Each number is 128 + 24 x the weight over its row's rms, rounded and kept within 0 to 255. Layers, rows and columns count from 0. The size above them is the row's rms in percent of the matrix's.

# layer 7 MLP up, 512x256, rms 0.0479, rows 375-383, columns 0-127
size [101  99 105  96  99 105 100  97 101]
[[122 153 102 121 166 105 147  78 127 117 108 150 155 118 129 164 125 162 135 128 177 117 122 112 140 108 157 143 112 111 119 115 112 116  74  79 152 130 119 132 182 151 138 114 125 140 120 143 117 128  81 151  88 148 178 137 152 144 129 143 130 149 103 140 134 129 125 190 155 125 163  89 116 127  90 140 121 174 115 126  70 139 100 143 161 168 128 188 116 142 116 126 195 123 156 106 103 151  65 129 134 147 149  83 142  91 104 161 129 125 166 128  86 134 120 138 133  93 160 149 120 120 127 100 154 125 115 132]
 [151 115 149 122 162 129  80 109 107 149 117 124 173 109 160 155 117 155 133 104 107 139 121  98 150 119 135 155 126 123 159 157 135 115 124 179 133 127 143 144 137 108 121 147 108 157 158 142 113 128  98 150 126 136 118 118 160 140 172 145  97 142 167 108 148 122 142 124 130 147 125 129 151 178  78 131 111 106 133  80  89  98  98 138 124 141 145 126 142 155 122 138  99 152 143 147 175 106 139 155 121 104 146 146 104 105 104 136  99 123  87 119 149 129 136  75 150 110 118 125 125  89 133 114 116 108 117 151]
 [154 114 129 126  85 166  85 108 142 124 152  84 126 127 139 128 119  82 123 143 146 139 138  95 126 117 142 158 116 107 143 137 103 131 117 114 118 163 125 129 130 118 160 177 127 124  99 119 120  82 112 135 139 146 139 108  91 105 190 124 118 165  88 168  90  93 122 181  88 149 117 144 136 127  95 136 114  84 128 127  88 122  75 123 136  80 104 120  97 149  89 102 117 139 168 140 130 118 123 144 154  81 122 131 126 114 167 118 124  88 160 117 140 139  79 165 126 106 143 109 142  96 107 123 146 176 107 111]
 [114 119 106 119 139 155 119 133 125 140 135 111 135 154 142 170 136 134 142 128 124 169 163 140 146 156  99 110 122 136 110  94 127 118  89  98 109 163 130 103 160 150  82  96 158 136 149 151 148 183 103 126  93 205 154 138  99  76 128  95 124 106 145 140 146 139 121 139 158 185 115 125 111 117 133 130 167 149 124 160  85 117 122 126 127 145 147 136 130 142 113 121 125 113 119 155  97 108 110 128 136  85 152 122 139 129 147 126  76 123 120 125 115 156 157 134 123  58 126 116 137  85 133 137 164 115 124 171]
 [152 130 128 121 101  81  95 132 119  99 127 141 100 120 159 152 192 161 136 148 136 142 110 149 134 133 137 128 155 171  93 133  96 113 130 126 107 161 165 153 122 158 109 158 137 153 116 132 159 110 152 123 103 132 134 140 130 127 116  92 126 161 114 129 126 120 108 131 141 164  81 159 128 118 154 179 143 108 120 102 122 148 117 108 144  97 174 151 132 125 110 117 137 138  94  95 161 130 112 127 111 115  72 125 120 151  85 118  93  67 115 106  83 165 129 110 100 104 122  84 114  91 124 132 119 133 125 143]
 [137 142  93 139  85 136 114 100 122 139 178  98 124 128 164 137 123 138 114  88 122 178 148 113  95 127  93  93 146 148 124 145 179 144  93  75 138 102 103 163 127 138 129 126 117 103 162 149 134 139 110 156 139 150 129  92 133 123 164 121  97 164  94 124 145  95  91 153 124 151 114 105 133 101 128 146 123 180 171 125 145 126 110 133  89 139  97 137 154 107 130 107 137 110 107 142  83 141 152 147 141 115 119 172  82  99 113 100 106 124 178 157 124 176 126  94 110 159 136 124  60 128 118 118 165 105 137 113]
 [127  97 151 116 149 103 140 140 171 160 136 109 156 124  72 145 115  85 133 112 125 123 122 133  85 104 142 183  88 119 137 124 168 101 130 136 112 149 139 124 133 143 134  86 106 139 159 115 124 141 131 163 124 126  98 160 126 142 139 174 139 127 125 133 113 128 150 180 146 141  87  87 141 152 128 138 176 142  91 161 162 168  89 123 108 154 139 120 125 180  97 167 149 119 124  85 123 109 111  96 123 140 152 139  98 127 122 146 143  68 152 129 141  98 103 133 119 148 131 174 165  92 113  87 172 133 136 169]
 [109  90 162 129 110 164  88 124 126 177 174 150 154 105  78 114  87 106 147 164 144 166 108 111 171  99  93  83  99 134  87 145 121 157 158  68 133 115 131 134 121 152 115 143 148 150 141 131 133 138 118 153 101 164 136 110 148 126  97 110 143 182 137 115 128 100 140  77 140 137 145 140 160 135  77 123 139 146 136 134 150 144 101 164  97 139 120 176 127 134 138 159 141 134 128 102 138 161 117 175 171 134 116 113 124 147 129  93 146 119 151 127 110  95 122 136 108 155 127  97  58 181 163 126 172 139 121 124]
 [121 144 121 139 125  42 144 119 118 117 174 152 113 164 156 151 111 146 156 147 116 136 147  92 151 141 133 119 143 139 152 123 129 108 109 150 126 137  72 124 119 144 158 126 157 169 127 176 131 144 108 140 119 148 128  90 180 150  91 148 160 117 178 132 127 123 128 131 143 148 152 112 121 124 139 129 100  85 133 101  57 177 108  94 126 169  80 139 162 109 158 125 149 160  91 119 119 130 166 157 121 162  87  98 112  85 103 189 134 112 141 120  97 117 128 126 103 111 146 123 182 157 119  58 165 114 160 127]]
# layer 7 MLP down (transposed), 512x256, rms 0.0477, rows 375-382, columns 0-127
size [103 102  95  99 101 101 105 103]
[[115 144 134 108 123 109  79  80 116 128 122 110 139  93 158 125 132 124 131 100 129 147 139  84 144 123 149 126 152  86 112 140 148  94 139 112 136 130  99 179 144 150 103 140 112  96 142 129 120 131 110 142 108 135 162 177 145 128 102 126 160 135 109 130 112 163 122  93 148 128 110 171 134 137 111 119  85 163 146  87 138  58 184 100 117 136 142 178 136 142 110 133  83  90 136 123 147 136 116 111 141 130 154 138 125 144 107 137 127 131  92 122 123 114 107 183 115 177  98 113 119 139 138 149 175 123 130 131]
 [109 121 122 119 120  90 109 135 132 107 119 129 124 105 126 120 112 126 146 152 121 153 129 160 161 163 105 165 104 116 101 103 155 126 156  66 126 151  98 152 171 124 168 174 202  98 131 157 112  93 122 136 175 164 126 129 170 137 113 155 127 166 132 133  99 149 108 110 130 123 109 140  97  90 126 110 138 153 118 107 133 138 131 158 149 124 103 168 128 102 105 142 137 123 138 102 108 117  96 129 182 125 121 134 128 141 134  96 125 105 121  97 147 129  95 151 134 145 124 113 126  81 121 149 136 113 145 117]
 [130 149 148  94 101 111 110 144 170  85 125 183  97 147  95  75 146 106 107 164 134 145 133 122 139 110 100 150 138 148 139 121 115  74 131 134 130 126 115 156 112 134 125 132 102 146 129 164 141 185 148 155 119 109 129 123 104 136 164 119 158 114  60 153 130 124 117 131 144 142 103 140 150 125 165 103  88 151 139 113 130  99 141  98 141  69 174 176 156 144 130 150 123 156 162  81 127 136 163 152 128  96 131  77 139 150 157 125 114 125 156 158 140 130 153 136  92 164 117 136 120 153 112 179 145 136 144 162]
 [151 142  91 151  96 105 138 117  71 138 147 128 148 135 125 151 149 123 117 204  91 110 128 137 128 114 174 135 113 115 159 136 124 147  83 120 153 110 106 157 133 135 112 113 108 132 165 100 167 154 117 108 185 125 107 148 134 134  98 159 164 141 128 150 119 149 132 132 119 131 186  99 106 112 153  83 141 106 144 173 137 122 154 127 129 146 125 140 113 117  91 120 153 146 128 162 110  94 153 137 126 152 101 136 121 145 117 104 133 113 147 161 129  90 135 102  76 169 114 183  98 126 112 112 151 172  99 156]
 [146 120 103  90 139 120 138 180 100 158  61 148  90 141 149 120  92 139 148 135 119 117  82 128 111 105 162 142 122 127 121 146  91  89 146 100 117 102 171 170 121 112 143 129 116 124 138 111 121 129 129 128 141 168 138 126 128 134 175 110 142 122 127  88 134 114  72 106 123 115 122 131 107  97 117 146 127 116 188 132 101 139 132 107 100 122 123 145 158 131 129 121 161 112 155 119  89 132 105 151 109 128 114 131 171 140 126 109 105 193 127 109 116 108 100 167 121 142 149 140 146  73 136 169 139 146 120 100]
 [ 93  95 124 149 138 135 132 126 115 154 112 177 161 118 173  98 152  85 143 133 115 117 129 126 182 117 146 103 131 140 143 145 109 160 164 114 133 143 131  95 148 124 155 143 135 132 145 169 140 121 133 113 118 107 139  91 131 157 149 105 108 113 107 125 128 106 104  79 104 108 177  84 144 142 141 136 130 188 133 115 119 107  98 161 148 152 122 147 117 138 163 117 148 113 158 130 143 139  87 163 112 155 176 129 165 131 154 111 147  86 144 153 170 127 126 146 114 133 123  90 109 149 169  87  98 121 139 177]
 [136 109 152 119 128  89 140 180 166 137 130 129 144 102 109 118 109 132 113 126 119 143 158 112 162 124  99 102 104 149  99 158  94 137 155 140 123  96 155 101 127 117 129 122 114 172 129 108 144  67 136 101 168 127  76 120 132 158 118 146 100 161 141 111  86 138  95 151  85  89 111 143 164 100 150 129 158 107  90 103 148 129 135 153 109 131 122  87 130 140 109 114  86 128 148 147 143 148 143 138 139 131 126 106  81 133 146 119 119 150 141 136 112 100  84 158 120 126  92 102 118 100 166 108 174  75 123 107]
 [ 89 140 164 136 171 122 144 110 126 144 104 111  96 129 147 134 103 129 150 130 113  99 133 132 124 157 125 150 132 133 102 157  99  99 165 118 121 152 108 107 160 139 138 112 141 199 142 107  99 145 184 125 119 118 147 123 144 107 162 143 104  85 154 154 162 102 135 118 136 118 132 143 131  86 143 101 100 102 104 167 165 134 157 103  88 129 103 109 150 145 161 125 158 127 140 138 103 124 135 159  81 105 159 109 132 126 140 150 118 112 132 136 178 106 126  74 139  95 114 154 173  99 163 140 125 144 154 119]]
# layer 7 MLP gate, 512x256, rms 0.0477, rows 376-383, columns 0-127
size [103 104 103  97 101  99 105  99]
[[154 134 148 141  99 112 108 114 132 100  82 172 130 152 114 149 131 134 134 134 101 119 111 108 155 124 144 154 157 111 115 140 118 135  81 156 166 148 111 135  73 153 196  97 143 135 162 133 111 120 108  76 153 122  72 117 114 128 131 124 150  95 101 116 112 122  53 114 146 136 114 115 143 129 115 151 139 164 123 115 129  95 119 143 119 177 115 138 117  86 128 150  94  98 144 144 153 107 103 142 168 153 113 120 137 160 104 130 151 152 141 167 130 122 129 138 129 114 142 113 140 128 127  93 134  94 102 115]
 [117 139 149 141 118  76 112 103 107 135 163 126 122 113 141 134 128 101 126 137  76 126 100 109 124 154 145 146 113 170 116 169  91 170 160 123 134 165 120 121 117  80 155 144 136 104 113 169 114 159 142 150 122 150 126 129 129 164 150 161 125 184 124 147 143  96 127 128 136 161  84 131 149 113 152 138 130 147 129 134 122 140 147 121 170 145 166 142  90 148 119 104 136 142 132 149  91 156 139 125 103 133 125 103 122 135 102 132 107 153 175 155 133 141 138  88 160 153 139 175 119 114 103 137 162 194 162 172]
 [150 178  95 100 170  95 109 122 108 147 127 142 138 160 110 137  61  92 102 144  79 113 161 143  78 103 151 130 136 152 151 138 155 136 124 138 141 111 118 170 112  57 111 143 157 105 140 119 123 124 136 118 128  91 132 111 110 135 101 159 165 134 126 134 137 129 139 131  87 124 157 147  97 110 121 131  90 154 159 139 152 140 135 112 145 112 111 120  86 104 134 150 151 132 105 137 110 147 106 102 128 147 122 156 131 126 147 120 166 122 100 128 105 146 110  96 104 162 149 171 157 151 152 143 154 142 133 105]
 [128 162  86 130 155 106 115 143 131 184 162 125 124 150 114 154  83 141  93 139 147 123 121 128  89 126 101 121 198 122 134 170 130 101 111 105  94 119 103 135  95 102 153 134 143 106 146 113 127 139 129 134 128 146  93 120 112 123 163 162 136 135 125 135 172 120 154 104 173 128 165  97 113 145 132 119 113 131  95  90 140 120 137 111 107  97 150 165 128 108 120 146 116 131 109 133 124 149 109 125  85 108 132 129 175 144 178 146 147 164 131 138 157 153 112 113 144 163 118 106 166 114  63 109 160 141 163 118]
 [136 156 154 112 144 168 136 115 149 138 144 145 136 127 144  93 108  98 110  95 128 126 148  91 121  99 145 135 123  51 191 141 109  99 129 107  66 125  97 140 162 132 156 182 147 107 112 166 134 148 160 144 167 145  84 158 111 125 118 128 125 121 144 129 140 125 170 125  73 161 141 136 141 137 120 136 129 163 134 160  98 130  93 148 139 144 148 114 151 167  96 156 116 140 136 145 102 136  77 121 116 151 176 115 131 120 177 159 103 153 114 143 166 142 144 137 124 118 127 130 124 154 127 130 140 123 146 147]
 [113 125 145  86  92 133 142 138 108 135 111  98 139 147 145 161 143  99 107 133 136 150 145 125 106 102  89 126 130 104 102 187 126 145 178 102 101 157 116 147 134 108  99 169  98 104 151 135 152 139 139 130 137 170 136 155 114 114 143  98  99 115 155 121 145 108 131 127 135 104 171 110 135 113  56 117 121 156 129 143 106 153 129 140 152 129 116 130 128 139 150 112 161 117 139 124  99 115 105 112 143 143 128 149 153 132 104 155 141 122 124 126 128 134 148 117 101 102 123 130 156 118 122 154 100 161 145 156]
 [124 118 110 108 109 130  81 152 179 174 142 161 153 149  67 149 125 107 191 186 152 118 140 114 153 131 128 127 127 102 135 127 141 136 124 120 130 130 154 132 141 121 161 139 149 142 127 166 129 151 117 122 124 114  89 160 134  67 151 129 112 141 124 126 103 136 116 133 127 147 131 105 124  95 152 138 157 141 193  85 130  80 103 159 125  83 111 136 124  93 102 132 138 120 144 126 142 160 131 123 171 159  58 178 129 107 129 100 117 123 112 128 133 142 173 109  96 114 129 127 152 124  89 119 113 109 137 173]
 [141 149 114 100 125 116 134 126 116 165 155 127 135 166  88 135  70 123 107 144 113 125 135 145 138 167 155 123 135 165 163  83 114 133 121 173 102 119 121 123 137 114 137 131 170 143 141 102 181  89 158 135 123 147  88 112 152 142 136 147 166 102  97 132 111 125 140 134 127 123 152 126  87 141 111  91 155 121 136 131 138 169 148 137 105 117  96 143 176 111 121 129 151 148 173 157 148 107 120 152 118 118 117 126 134 136 124 172 139 112 135 158 178 152 168 173 107  97 148 121 123 113 170 117 106  84 130  91]]